Part of a small language model's weights: 25 layers.
Each number is 500 + 25 x the weight over its row's rms, rounded and kept within 0 to 999. Layers, rows and columns count from 0. Numbers have three digits each. The size before them is the row's rms in percent of the matrix's.

# layer 15 MLP up, 768x192, rms 0.322, rows 197-303, columns 64-127
106:508511499533481479488465476509540499516463500475487491501486478480554477520536531499497527529457542455491518482507502492514521465513480502470504503488529516474504530467529485526478464497501495
103:498529482444537516497500493480496492519502496511509483519553515522509495510554496505517512531487520527451527475485512491473499486495494487482556492505484504497518502503492445468473475472519531
093:516504509512515472475511485510505546517486481532521521506506516548505503572469470504495478480524501508493535495518484477448453493533524515532510531500466545512543515490507510519476498487504510
106:522510473499494556463480499506520483498454502527517502475520514494519477516496519469503472506528468481515466469484510486511496509492518508504550484516496508496505520530485487504504512492497506
089:507484481498525508531493518550506524496540494500495487523501523518495513499512516511506468473543553514488528477537493468535543502555494501517483494518530563488500538465527515470502480472541507
106:507514508464490509515453479479516554531472511520484506470524467540464534477483508499528531506487494488493542541487499476506498488495497499498439474518532492521593495506507549485472477519464511
100:473450497504521512489486500539538502511484500535547556499518492479528515528509506442504542448437457494496513486503470543494504488525495508494538459522486475477470508507492491475519474519505499
089:506499460509537497527535499469482498497430484510479489513515507487481484478494495507541477457462479482495540550491547500471508513562491508510545519441467512483479508527513522494496498508510498
083:509552541476550488569531514500475512499499512463500498499507496551440501474497543485525499432458542533480509514479475525508526464478495442511513468508521539471492490466489484499506549489500498
106:472510511544449501479477475492540505499511498511472487479485530479483496467478553488510510470551527493486511502521495488521511487538530532548464511459512511500562485505513476507504500537527498
099:470485507468516514533488491464510513542506534442488512541473496518478527520475528477492446566512467517456482562489515513499503499514536491476528478482497491469469487466506478488474516499502462
087:507489521471517474493538462513513467470488508502503477483512498514525514452534509520446524505523527470490517532559464477488525534483475517493552493495527503460560468527469517480560462502494535
100:479500461456514507539484486519509445521534480496503488499524502495569438455476507512500464539480499543501475495484497464509489502490516532499482540495487499509466490476509515502490483506487518
096:520478543515496518487463495528487508511448509519514476509471496486458583507517545467483551511469478469459508552518497534491525512466476462502514484500484450481515481482528499496496453510522498
098:515501469479492520526540463541509532517517474489497484481466503489512522510494511520506534437525539519494502509555460538471526483510490489495478526533489509466494455548514491498527514508453486
101:516451536518541525518510523490496489540472514491491521525502495536519492460566549526490480542489542471470484501545493526481448515485499472518506516508516518512499475522454495507508462520499492
091:482481533490490530504463496430528489474533542500490531526521529478504481505513489506527500507507546520506534511490519539512504483459500485477513468518502470479496517497518472498507494462527511
097:480467492477496502578480477483556511492511543511466525519458500516462499504480505534490473466517489499429503511477504519512491464449473470526483513482524517495485516512526486459508474489499503
105:472490483489514555499503468473514471489473492483485511481534530461540506538522461493504482511496437516523532543497497518488466496527453491504504500509482524443484513525577478502506509534517494
093:450544509431500501509462502474525528519500447482474528512475515493506500498512532500502483521510474482513503513536514515535519479525491450498483504523493481494495495502482498508533485482498535
097:505473509506514522501450506482515544523476520522532532446544525529504458521466495503509492533504453488488488526489485500479520491510517470516498505537528510490514528458551549513507530481483505
091:497507500491470512512531455487507460444519511520481494516478499534523446517519478532519554482472524483540441532500527461516489484463536512488500511528482495476542501523542484488514469495488487
106:541480436443541503513552515544523507484477508556508515492473511521470510472499489516464535512522550524532525556474452506490489536504535470517468491488509515487503551515520490511506492537476492
109:474508496478490514519517474476510504495501512518513470447483517487540541529528517469517475477462506501493539521473491503445499483499494494510472484525525470534490471489528489520511498536495494
101:537537499508504506553488478524532525489470515507498460447476477483514513475526516479479546458514488485456442525527498507480475506514512451479535472477440504504512525475518497511494485557494487
094:514484512520505517490469524502513529518539467524486515535473514579534507486504487472487488521506495476480519506460497482524503504513482471510464486521520518468503519492473486525497489512492528
111:538497506558489469481478477536518523493502491520496511515520462478502483485496526487499526458523522515529493467470534493513536499515490506453527443472476537497471502524481504481521507502546502
105:524500490478530533508480470449514476505516499482502508478501503509525533507503492526442490516482475529472527501523498493506501462500506502461478537522478498454509489513500482518525508495536504
099:506534492499492509498503500516488519497508489512496466463498547506478494463507500464516553490555489490442484516528525510464474544505464516522494507505468546477584478537517521513500498508488490
091:511513508465443553523480490495545494507505536536498506535495491503479501465513479465499502490493424489448521504519492483510518536520515467527529504538479517501482498505493502501552532521472531
106:430494534517549530535536497467478498537485478488492496483463484488508514504530510499475507514501483495501571536512482496508484521504497484476497465522532515500486471499468512535516470511524519
084:519520525528537492530492496501498509511472477479506523523495484530481478543511524525503521455478541468506469483505526517453521485468487513456468478527463532499499502518504501510477487567510540
096:472524482514504549520510485463499497515493508501524503463475512485510513519561521514513533519486479468536500489528480546489482520476540510507469526466472511494502455533496484492536511508474541
101:498522483483470470503501496471459493486494519457545495499470495480538482522530506487479554519498488465509505511554479501492497479493538479485467472477514503491521489496517480457499475510504503
105:489462483494538488493488502491491547504499502506476500497492448517547469521498438499510500529522490537486523511549511476487481534487546507508544471453502480496526498519499467541539479553528541
108:522472502486479524482525501483518494536509524544441475481536447504522515485501534521505531511450540521488478450495498508502481503533525512513484503465525497475493514527495499511538501541501538
096:455503455507518490516525537458479449484531472495494527479514544508517482520472487458513478515522504474506452488525521524525485494499503506463513459518488429488500531466495485505490471527516482
095:521488509553470545490481455513488499528532463476507484530467517490469460483507512438505518469535460521468503459521520516471463496546503497493488502511489463505517525496512472468506491484405544
105:521432476525470478540513527465562496559476495496478434503513480504515486502500469520490517473519506492508495482494485521459490488519452533531465500494510520494554484478522514552481485494498488
103:511535492496506536492482483485485538531494504497524529501494499451499484510483464473532464494507496542499496491469525512508506487450497537455519519495499507458522494478481513502491511467515487
100:490522460477517543504462503486498479502481495472503538488522496497519489478499455485549517488493497513521422459541505481488487533471476543525504542507463482487498533485524485525515507501504483
103:468538488524543524536525478475476504530450512575536516476451460488499539550514485488437511468447510514491490503472504522495502486487507470490497519514509533513519448498488483505450465483500491
104:521546507479496589529510523546515480503458493496518473482536513497469454500538521477481525469487467524486513542494500504481512487515525497501510469520538481506518488523487503536486522491505524
098:512485498457468525511538529531559493522499499535548498504519498470497504446489499537484507444486472501506503526494510553475538472507512443475495502500496514517529494569489506484505504470521519
095:526459546490521505488504457495536522497486477548494451491523492457520471500504530461470498470500485523470519465543519489504459458486540498500529491468489475504494549527527470490530490497473534
101:501466542527522444519501465522528534463493480505531493501527515473494493496527496531470501520488479447530456499517450551520514527525508497529512488531555541509489516500501477512514529532489503
104:528512490486514497514502468508500526528498503529455525539510489535471511511570489528503477501552493501513522483533494521486466488484512534499528488512451514535521536533484539496520500518519509
100:542507468524493511500535449487507516451508508525481451538455503483548479484496504493459471491474528506553534475531483488497512510468482476522497530446503510525499464500515455497495514501528486
098:503496491483551529484544495469528521489526476511483529505540509507540485491483498501491489496512486523506487506492498546464536417489510509460487509509526464474537486472489520503511483492515505
098:530533511462488539465521488528502515488486485497510501442477505501529531525525505503488469513547463481501498455535534485504532515489498458497472493469494494445485506516542441477492496529470491
114:518509541454464501499506520508504544503478541458501538494513481489527507495500506468485496489485505488480505493519551521484510511512518533526470474463559512468512493486536522498526475497500500
101:537505498479497483548494492512474500478538507531533516542456512484505512532501484480506498501509494433514475530529475522513525469448476469498490486489503470481513446515487441528530516539509528
111:515504485463458490518507505487495575493443492494569517430516491487470547515488492486474453495500540494514531508480516503517521464464507492416479493514518526513506481496524459534478473511507554
094:507486534493514491508479487503510518433505489454529479520490519505522501476513535479490529473476553502475475435487507495496470492507540488530483484494514466536470481508486494473518477523470469
092:484527477500501504515501486469512463502470487504506524470526462479513538475473523480502540464563525483482503519476515466493492520492544506431480549506474480509505559464489528514489491537475491
103:492501527510499530471517501478521506479452486485513499483522486494535529492517488442492497494510540506490540521506465501508500478550495471515480496507542547528487562517498509503504520470548484
105:539515506478536519529500485461523473504460491499508446531539538518587456456485516518503505489519525487475492512503501507494488507507524461521496470511466536503486450505486507508515538488527511
097:492483513527530510517513506489514512508490444488534517527512528504541528520497500513550459484537485497485534502471477500472509521531545486483523460519528516507490526471476473513473534514468454
093:540457505478544446504506464517512481487518498504492524486472459535493559491493525486497496505434508518517493502496463501484520486520479477522519480485535522558507447530503517513536503499490473
101:481483506536486489516517531494494497545492526493470497494461487549458516478517461472470515526532554522486525489476509466503491464498520543521481471502514506501557481513483472489469459508457533
097:500485517518496458537515519487548453491488531471544505464508495520510485525474503522488512520467534522474519557498510536494489506541509523504472480498502476498478504523458496501478452499473505
100:495495493510500528500500515515501513522475494527488502491512514504528514450510446478444521488496515524537519479453488477465523472476511461479525517462498490473497485465549521526480442508507451
090:474487491494521526499487455556458515480469482488518469517525532459531498483506528487490501482484488508504534527519515545507504467472510499530504487539482473522533536472503468525551425501491480
084:516493514517517551465510496503504572475471465473489514510541485461522510482526488509486510535509551454446537557477513488478486496526474493487487507472535542512467519529464464515499542485499514
104:492462509502489486514530492526515524514465535514527480458494534506509467516508438519471510502461488504534518503486485506453506500494489487456487461533522525483510491509480525467502506500538491
109:485495527511449513542523478491517524490527479505482499492559516537527521513501514539479509545468467493478546481513481493508509467505531461454517487533535546500525495486508509488498492515518505
094:498481481504510524479525524508549499458492510492524506464516524508476518509474488469497493501504446461488514509531487561517485493489495478493493482456489518494479512499503488481508509500466494
102:536518490442502531476509452526473491573537537528503490473548465478513485470492474522494499491518504519531494516499558498476565479478498445431503507473490491462503514511478496542495510517474496
105:487487496508482478527537489479487488563497509481457507510542508489484504507515519521530490520508520501487491448481523493537518512483541499476498511502511469496501490502511486487468490527447490
094:481495467487473544453486518480490518549533516467470497514501522531489494506513483526527483508505503497514500451503526455500469506456454532483490488515505511526562509480511492492464508502489477
086:487501518516491475477493505476520479514497504502534526502499505454491488554517512525520564440507510475524506518520459529510487486521521500497460507474483521471468520477466504502496482526519502
100:454501483549496464490476492432524499491482524496491556488468464513526487515537485450512522502451541526515515491506545481539535451514496482486516464568524502480504534477475515495459502518560525
099:501538468464478471489512484487475480531531546502511534511471516498500465474514483553467519473498471489501485490523499508474556478471486510506527477511508526502503495456522506518471533485513552
102:507519452491482543474488516505483546499510541525494511469502463519507466486498502497516546529494498474510517539498471512494480490505539505518501517502581502485499472505503433518514485513495549
087:549520517489510525525452497459551516482500473524529475517509454485504434470495500485439515501486521522476493499494483509507529484506548505469504519509508476465500519482486540440474527502527532
095:529483522470505520511531508554526517484482502491506486490516481481497508556494523496559469502477557476504482466467537501504511487438537495493474484495510476467492542514501483520487519511507512
102:498495540549474454500496496480507465536506535491536484529511514489455502500533518493482518521502477509477548493451506543492509471473486452548460473544498501446525477514493538458521543529485511
107:499463482444536490546525501476508470507479470467540491485504496480504519497472429468458534515524437455479517494491502513517490479488521495438473528532440503539530515480505541496541501512454510
101:480533481463516500530518480503520516480482484497490522506450512521495543494550540509508491455465505435472514547517475475502510536501485528492516500560495486500514549539464503522482502474442534
116:492522459480496454505494499505516516460498490481512516490498512461526529506503501466517522499522517532470512532502476529523512497512506519532461491520507502516542454505481485524496487537481518
092:514482509509514520507525465537463502500499450540508465494535461494511561501547492515520522488478470496476494489488507493475518486470483493460515503451534483498530531522471475476438449509490517
111:496508458498496490485497508572492487493500497516501572506491522496497495491495456441450488505490457465470502496495517491501516494489473489526477491503469522499514489496536517494531465499509522
114:517485478522486481505505442488526481528544509507545525477489498496543510515545493446516448520481488501500514464527506522491482512418544475498510461499459456511482536470513470555493494534525510
110:487508522467517511511420503525490530504491512525514486478497502566508527525482498455534493482533490509453524502473535503506525520450467526503487478494491496500519453472464519486485506501448538
095:525534415479503505520457522506516537542506468501525498559499546466503508490501476484455479508491535495471505499436455514494491468521520474516541508482492452509524512516496491524513496530465511
095:492514497472497498465507500501506525458512500522527524461477548487512474477553491542487507502528540478513531513505496471490522546511529480510485489500487485502520481466485491524522489527484528
122:500458504451491507542481508517533482546513516495472463474495515491553517451498509498526502540480479488526513496471495452502514520491517528473513496492501562481500532504508509457482503520503515
103:503513503525510512512517459514492484534498474456466510508490463489485545529459487495518515529531526493503514451528469496507571487497469555523533510502531555502518482506480536417466495522519464
094:539549514504488541548502480504490554489459496442539473533520449540499527522493479458477514529553496482506543456496538503451509503502455489466497514500467478548483512467544481536489503525503545
096:466488521532510498485474487488501501480481534494483512427512536504519453507497483500509541507499469523496477478492478548467470511497494508493514472499511494491520498513485487477471475518507488
103:485487467497479491502509474518506523450497539490561487535519527557506506487513514517467484518472533509518503490532489501479475470537502477509537508512439476479528531513510528499504486478501486
105:513534515471531522450503487486502522535491473501476500524515496533498539523470440469518505484459523523493526525503502457482525515511514525467472500503513520490474493496527485476522485527502441
092:524491473499470502513498469487489464526477484494531502472525531492480511523516487551481516471524506463452501523568533454489497514458509511542505504510504476491484536512509536453482467476536512
091:516520539485500494492479500495524500497513522465521531504548504476477511505488474497491458481515501491525533500536516491513512514509488493526454476536518496452484516500487498487511506486460482
094:509542510457512464553521487490527504493461530496496486447504478520521472516514514446493483481504492515490445528536482504540469493503517484523477503483536493525501547462505534471473508509500487
120:491506446512517518533507523464506460475509547533525567500494487458480528511501545473509426482482545504496530503537455485497525484467505513514488488500526485464458485495483503479507508457524492
093:468514502488486473487513487513475470477509508486497461488476485516515539491483523477486527478498486487512469478523539510471485534536516528518549516492490465504484475433466497508522476534487538
109:508517507513470486472469457464507532504457465475491481479495433464461485534511474513518489510477509505495561519450506507508522505480532526499498488466519497500475482497526504541536522475478558
097:493504523507520527484467501484492518490460568513490484516536508502500499521522456536468504513490507516497495475458444532487514465511513505503480492534544518500443473464483465472506507534519550
092:494500484467479482485489521509471537511501503528494485523460491499488515499480551481540495460484454491472509510477502526496491501542544495549504491465541468488508469474514532516528484457495496
097:447486515488482506521529451520489499487522500510536535456516532497505503484525455522485461478517485499529476533554525513477509476481530467507454485508516463495489479452489449504506517482481479
112:542482487484527457519500493459500586520496469515524500506519540487451521505503530538510482474491523500503504517488468505511526448503490491529458482526490500489497501481523462510519507485474505
089:493530475504536518505467505511536496546503470496532518490536482516497512478511476478479490481493547482469496500489496520538494522454501547492497475493506523498554510494505508509481541493504505
099:492492486524503482546522519512504458495432518471498516526520506487496471535563457499512468521507489481494517510528531457508497503536469541505508489476506502466509459527551473513495472496492487
100:493515503538510520496520507539481524493427489512497473497480478561511503514479495528537497532496495488476499507501477479515469505487512518518522515507517490496509525510486479531468499508469557
091:468478461512532516546511522498543496512533532545459536487528526541500507503496472483487485497509459492540554524534483502507531495490481513489511484504544515473506490484548468461538489466496461
105:479471498522515487495511510536478474508477482424499462464485467487496489497482532498458503516473480489510552486500519513492516501538478500530556503528509473522508495521477510471504476533449519
# layer 15 MLP down (transposed), 768x192, rms 0.266, rows 197-303, columns 64-127
113:472506474484488485471484542464521494483495496502520446465483531476509480492518533503495541527502519484450501515453508512492504486509500498525513528499495535542535491502528477514513508507505457
117:512466479531510484491498515496444487501464514525485512506496487500527521501497521489430491543481504523478476512506512526509546471505544481499500504482452532511484463478525542517486515486475518
101:503501518507485505479528465501554470503545502462453495495489500524541505531546482474525486531503517480476494470513479507504453483478534511476508480537442503538484479535507510486535509508502493
124:510467534462515499493462462501499523510496495510529508470493480504488489494492564557456483517503493536470524515530529476513527555457496493484489480528494550482482485495496465513480515529516553
112:535503455515519506515453486509495498508434517491454521516476492521535468534527532541489502487494457494522505514510489503482455508559497480475500509509460533534493499506553496541484507463502524
110:460478494493468509490516489468496457516485517491481546534479501524521463510517500484473479528539479479501509543484505463500542507490497454512547489484519464543528519538494540499482499528479492
106:479542491472493494507537510492503506516516473536543448476464531504514492496529505502519569502480464466517550497473510435531459525457501487511499500498516512540503502507465436502510545523521521
087:526466503498518509537483498523444456486504491493464498503492482496529482524506487501530492523535467495465521520516550490485483499469526512488519514512436480514511484508532474487509517544473526
100:519486530429487496505484482521503446477521502483526484507558466488447497546492545539524501529520477481504475494488484557498544501517503505456457513512494517512488482480517467491503501528538441
100:516525492513515546502519513499546513515458482485554492511507480520495491513512468491513459500518468554543507502517482527525486484500491442517493583500516442536457506483496512497518467507478527
088:518465510463535491505506522469488465467514495514500535500498492513529533490506472548499496527508510554482521503533478494501480511554485488501523481462519501522499515461504513491496488478462480
101:498514519451532518473517510505480483512458522516497514467455505503497505445496518508507514491496474512515519486491497481579483513455499527491513544488480494485514492487517498535496518465513447
110:489554474511494515466531515558503495504561504508498490508474534515500494508494446455511529508504478512498486488481520529506490494441526487507549439458502485473530458468467514514486477516478520
106:477483527470471463452514502538503510517528476510486475467511513483495499475505517447444509493452487531465491546502523476502511512484501469543503495507511488480523505512499527480509467509521463
102:482532503530486499529484495524516563476486523467483491472479473530509517487511523496467556496483523516535558472493529505496480509479527516510480513462533507532479550471525487530495516467490466
094:510490493489468513465483521473513535449509465482472501517498565531527492510500465523456500462456507516517521490494470470463468475485502505496535490541523486530473508504522544495516455502488441
096:495516542487515518534520551480448495573519512471439483506528449477496527512462500487454474478504524505485488498486496520546452477519475540565443478505462507500445504500503498505509512455478502
098:499528497526475501531478495471488520492527469489549520480489495503491490479465527476471534488523498487535530461499479517492512511497490466497513489508497514487535505443509496551500508510474504
114:512470507505537462470562506501494536510462510484491485449462528485514478550513529480502500516452480492540471505526472482486532516494508492486564486485532492517487507472520536521495495487493503
091:445492465502423503480514483480460554462484561494526465524487476524511511489504469505470495455500513498505484477483478488484490457501532504476503479524536467459505498465496491477521518509466476
097:533486505465460497467515502516493444465517494507550480514565534501490487499485484452484480465495477512488486572509504438517539497533506504487469509474525509546454562523492513470511432553492514
104:526481488522489504496513554557500496442491504511494471456487535483503557507524519480470486516504466469496555478517498471470500530463532463517503512512486481478482482500492544445516494493491457
102:494506513486514514512537510512522476492462521495512516496506529523549495491496554464534469513500481524532469495464481481515470527496490487454475512497518487503489479550454465515508499508475509
139:578507486487476448493528508499517490472515510434519503430491493483529507466488492541550531514493528494498534444527481494459486509504504467537470475523539496453506473534475489515500520492497526
103:493522468528527551499471490530503500474514499474539504486535504488486495491511512492482461489524462549494476502486513440479516509473503462488457530508471507480501530502491517541489499461522434
099:497505524536527490506488476542467462466511521502421505521537503495488499490486499568529498470510492532517429488512518510467490474500499508531493518483496488510515511524519490566544532491476434
099:511532478541519474455541544501491534464533497502473477489513481480523506541506540531520482506532488509459468486477504490495487503459565540488506479510528507504496515477545510500517489512482481
090:464511519444469504508522510465512450474521490440468487513516453530485502515513458482522534523498550474509519483494468481493490491505487521538504494520504495541481544491523457499503481503514497
095:425506508489520566492496539483488490529491511491545499508475513491505497472513529517468503460503493535495485520496517505496548524514510497451462485548525477492515511506549506494472533500487449
092:529473499512456505479479501497466491505527458495574522525515514533505505520482490545496512497531488465487499552501550485532503495482474488540488487519472523529476478472480519474519455501528511
084:438523547473516486512529501494498493446486494507470504491488448529522539526495491503534539470496515488475491461477518497440460524531502522512465464529525519504517459514545507501470505497535513
099:441494530489476516527480522497470520512490466516505524510511512447503505523512509461480472480488462495541464566519505460494509467471501504477477524531507533526501469519503464448496490578511498
101:496531510470479509533530515517519499507501494469458502472482538468512449504490494481519536507498519530474504488477484516510500498488467480543456494490516490473546488502485472470461522517521534
103:513466497474517497499503479491507515496453496522520506498545488540519481486492537499444502505522444519524489462464473522493477514501507475537500485543486503512547488521490493458536517536506546
102:521510503541490507521538501547505526515550478516497542525508455491489497535462497536529464437486456484486526538484473503532505497499465509543494481536476498453512483582463492502541483472536486
111:530470501527500526486534516448485492496514530515518474495539547504480483499531527501451546506450489500529455480514451475452507520475483455490491512482507528498496487498481507490493504528497520
095:537476531524523502495475475523510479472506486562528487483504473507461494435501502456491492478496510512532481510480474494483482492497540504512476536524548450518480472492439530470516473505482495
091:488540514473506504525495446527547493523530528516540483514523518492518467502454460483474504457536495563484523536509479468486506507484498511546539470479542520503500478514521467542515502490559494
090:428480470502504510474535471499499482508513517490497497499543491509505492500538493495479512554491528500492500516508552471548515500536499496509520539465488485444452470509468481546472482497497467
089:476487467523479504524542507514518507482474471512507526520475529465466497503520456473538493522470501550505507520482536466500531465503507394530502476561558444514512492481500516533524520512518492
077:494453552514535529523514495548486490488492465490525489487488478524486482525520500493482510451441520520543480506503507499533551477491541497502487520498550482540496508503475544500488477537492480
084:513499480473507489528524516502466479516515483520470493488476534472492510529519548543507527501465452472462503499514493522513440512480486507502506501530519465503497535498493543509464539487472490
098:442490507567468492480499453507524530485487514472484468495506492510479503502523522495483514467498512473515481548485501483459536532509510529478494518492503474494482499494514536488486512487512506
094:496461476444546506530470519505498460474513454473506454529532519471471473480496526512502522533490529498504490472507523519523496453509521522535511508482511492481467502479503558492486452505512505
097:459504491509491511503505504511513470482517546478509506432507511467496524508485489495434486527513512552467495539506483469511521468501487484501538567484498443436526503527523526528495465495514494
113:497497470459494473473555549447462483501529503519542518513500475555510517494513459533487526495525508482496508465512466477503530498496505469487477513497464468461507498519474494498491531505527529
103:453518484506481472555515497486482459466472518513486481495500566523471521509555520489466529549485489499510489465488475531495505446470515516468513491476496514506516455485564521458484510532484495
105:509516491487475518533506490522500493507490519497529516555502478516501548509501482478502484539481506476483546511501515496571456484524508499480498515463483489453504509512493506474467507499500520
094:496484485476480520513490509532511461507513487469505493506489507515449509492518471508525506464506533503503541491499558510492527543536516504509449480500508507524502482524502512498496490563503472
103:488505485499524507511489524490491516491498520499513494488520509525468514447439495537477432479499537487520515512479468502518518499495480492482504543560496490505459485486492509517487523463507549
118:504483542482488482479547544491481526503525509449475515506499511522467463526500519462485499519482544510507517530508492462516498553509519545506479544495505494483498507495519509448480465519519493
108:465474509490470485511508503518433476508462458521490501513487502499525474497472507490471499506489553526523511558532518518502483504468503465516511441507478490509475490532512513543481495565498513
095:460456483462501497518542493481489501487452459526521509464522485491484497462507514459509509512501505505546494506506503504502470493501477485504472500511500573503490491532504470471541512496500444
095:490487514506497455481484476516498482506555529493493504518509539518491494545504541497461540497522490564533540500504518532537468453484544487474496468476503487465544482509516494463460481521488490
098:524483488515500503493517489489559525508526505466521523508467495485498545492500484548506495457519495551481495508520506496474451462471493499517514519494458488501562523494481507471508473507492470
085:552459534515513542496495492480473528562478504600540482515500485489485511529512514491517517554498501536525522489506522535552520501504493449512498491503526511488512515525458541506511493498517508
102:495514487455485472510513475505497489460494532484496527474456508555530513500528479466530508480527495516518472514449471469485534494506477482537496487443481510521484466458508495501498501547473521
102:506486499514489517479478531516490538439534538482491501445474501532482472521475487495517509445545492497538459511477555506527469516453535472520481505557516473517453484485482500523471489541527478
113:523477492464504511455471513519523486460504514472472477484498515536452540514462481525477520520456533525468495476498506491531478463478528477485509476467507524501505480541537557494470488502483508
097:468554492487522456501512505497461495487509483479495472528557535508583480487550520517503508532500458515514480489490473509461512470517490479470491505531506499490511539520509529527504472471481462
104:506503532524519488487489498484506498480485479477466512429511508580537470468452488490543486519537511522494514441550512499510513522488491537514485467526531466497465543454508454515477496506458467
098:512488544472454462514508510478482531435494470540497531477491522541541489499484510484534512510482520551511470497494481479519506489512490497527514509546506510523483487567449484472521504478495517
110:485497455521531518482501531534460460524492511478488486508505474499515504459548524521480530510534523464527498481485481516453524489473538504488513493548529453468513489514524526520517501482456488
094:475523516500500486495497565494484495499491504568494467506497496525508513495472515516518491507485479503509471471541499485496530549546516438492522509510480475509467492443528505496472482442510496
100:483475494480528498448517508508517477484484511501531493513497459501470457448522494480467500528489477513501438486468507500496520514505492511497465480460507489487462512508483493528505523531494555
099:487453469471511519458501484485517465488498486444501493438486481496442548523476506486537484508499519537550520519488533489501516533542525502475515505498513470513520514494510475513465478521489473
100:477467496563507496462481470499501533499493460471485526478547504494480516463507522493468437470519491547504422510528475512529507515547533498472468492527543479453524526513572510481490538487501514
109:488439512518520459544486490449481482494481492521484533499508463516563475477530510474493488485455506494511475514469503531510515465512515547509501488500474508522484485508503496472504500480490514
113:566513508491503522488467501516513510477515448500540464467499515483502455501531511493485497525494449543511434523537513510472492503519497490511503473500490499494477448460468487479460516517519497
094:474497466491512500505506488487507491505505501523503504480520458467514457482519495478551488503501488537497461549498503479508505514453552469494473486523503504527515509473488472495489479502475501
103:484489502481503483502530487458505455478511499512516522464506512516519498526518523500475537532494528510462511509475471525490495527478462507520480497519500476541511464494497495522531502539528467
097:518512481469538516531476516491480485462479513514512466505501495445504492502517511540505557486541470460501496551504515480545483489521510466487493521495459517475500507468493566495504540511506522
110:459506482453481531500508521528440481476494472551521527523478447506543517469491521519499514513470468511523464498468479519489494496459520467528499506516465495512496515511433478519537492518521527
101:533506458502501494518518515455498512519444517493538520505477490504463493500517522479491531504505489503534484478500496496515449475517493466453526500529456491504434478528504492492507525504450496
094:499480490516514510497450539495443544485513499484477525522571494511513462526493528507478480467502503497520477490496508530478509490530550480490462520493501490498467497472472499447490568484485530
103:491496526504521470484474503487454512544491515503474487532457483477495489470503496514522490492457468510478503501508455472454493499501499519475512482492516520521514482500516501476502496491488493
094:490527484489513481516522488509505490489488532490508507464494478460517512516514476548510494437535483491483485523521487473553514500460510515545512490489545475480558465525520483579549492496507460
106:512470545502503484457478490496474485430530488491508498473491509526453516477527521514541558490511527505496516530481513463532502535449516490527488520523508527561527517453512495511526506471506495
097:446493499507527485476520503520498433487528484551522497495513493525509519519548544496497510496541470490524526490483501488470511476434486440532515488459536497505551484541506528474490512546472542
111:550504492477523475431427521493539503483542505489495493484492509518543488495495473486548497508505528549498511506486508518492503498483529497495511474506526446482522502501483448498462493516478501
103:502456482510498462493474548520552465477500520511502549496495488450508483520429472469505471504515490542554508513506510474484493466509462515488516508496523486509543457499505476529508467454505485
099:470493523586483471518488482492500520490510524504461495514470507536451496517505522494502463488509515491530503490490476544480502532480471495496522500477552474506467507520550494497466505524506497
088:478485541503504533528510528510500518508497525523514461500488514463460469493437533517487493503498499500523498505538443474502502525535500490509507521528527505516478549528483499518492544465524496
102:535502515493500496506524497487501478509513480510492542496510550468505483522550464488467481523513533466477529495520500492497510526537521495489505561513465483475495540499533447504534477485511537
088:522492532532501485476500493461471497526496527568453483506551496483485527479509489471476518510496499500521487486496547508487534544561532490513522540496525550509445511502511486541505443549495483
101:514486521477519483513500541499512535495511476512507484504553476508501476493466511519432536530507508481471459496489481472504524504526466561515507479467514529478509469492470476484500508506495500
106:518528533451539535482494494475486453511479540464516468525454503518482513508505472525506501506490515499531514486492535486496552512522485511488491514506483471533502493468464506521544464495515491
102:512498510551528471490477486526505501528474526480531489500483505476529491521505445459503465482465517538471497485482494458462475509501501477494514505500480476507487533519542509551567587486515481
106:508529513477507531504486526490512484492527512499447457462531492523499504478483466484453528513461518542506515490536456497510480493487492496520513485506493498511554529520543522484478516526462458
119:483514486527530499486512469504474504505460545527530493506479498504545470498482480456499482480529500464502476520466511445498504496521499497524527502499504479542505545519449478510510502515490490
080:492523487487518533520493475495505466498520507525469480487533474499511519479464471522516447486486475482468480512482514495487521479527475502509499520529548511497447471487524521508501529518489523
100:495499520538516519526473477496490446525529493470547487502527464482506537494545465466533506501506546482508453473527508498527506502487478493488485532503507516527489484473471516466513473469469527
099:528533519461527503496478499487493461519514480463522507489502489514498449517466489495536498520484503521533488514498486523514499548475468500493478472455480489545521488569489504481479493514520542
092:529505496499537466578518526481476557465524522488471523478475507531532457534516490462510524534516479471469526484489500509496503485519477497483516519522490526443529515500505509465489522498516508
108:547471477489499562544517505511506484520460516533450496462515529515473523496533555462508477538543530448504507502516516531512470507490514524473512492499520470482487499499492463529532466531517491
061:484539557506471504500520493529535547476511482550493450546527533495465512484471523468540525495481460454455505486516496508477453494512493502496442525522531493497492496506502506495452557519514506
099:492461472481484503449484496479475458498486557502484530512500525524490439472486506519518510527502492468504543505501524506466519520499512499501535528495489458498467536539546469515498504512467459
109:506496490497479518505516516519494535478475471493480499479473524466472512506537468519455530523451507539493481546501506488533510513511524517469486468508494461470528521472513505451495493547462511
094:484578514478464497525519512488502507517518500507508479527520462482503480480504524461491492474499498474485466489468492475519522513544503463548594461506504454514501503486510523496485494507520523
104:524498492501473520528489541484482498506511487498487533513504485492525497484506517496555527514476454493472491491525490500491506461446531541501511480435568498515484515490507470478459516437517469
108:408494455452491516517499519536525484487505518528512534445476510478480466510506465517496493486473497483497472496562513474507479547487515459545455492554534460495525475519530476537541499497480513
105:498491502508474516514496494481477477522491461452472469509505528532484530525493474504487480513495526510504502466528486489489480487508478504539498491479561554488521504488517508529497508496486504
090:509519500525473458516514481565507507515530508510508487472520565495495478481511521516511531465512511509514552511475478499522498460489505505492484518458523472496509507543494525498509490538503516
094:501480507491537502519520514520487540529535483552506482512481518552496513475500512522508486482507520486477475559471511543498470509460556494486488481515532474441505472498496552455509525462465486
103:474510506477498479483496518531494503487522539519494474494470507483463491510492534522522479539533515467459468451488486540504497518497495511507488475508488509532520510508481495530523540537512478
080:537527520484496490495510510524456508466504467478510451512489535489481493497446440490511499504514474450446506495477469493484486469502522470487488474499483515460473516498507540505517475486500537
116:510516494513425497503521461535477510477522496481483517440526505510488497518518497515501521532495532503477524474522513472494508493541483504483515499479574489506482487507459517460421504540470480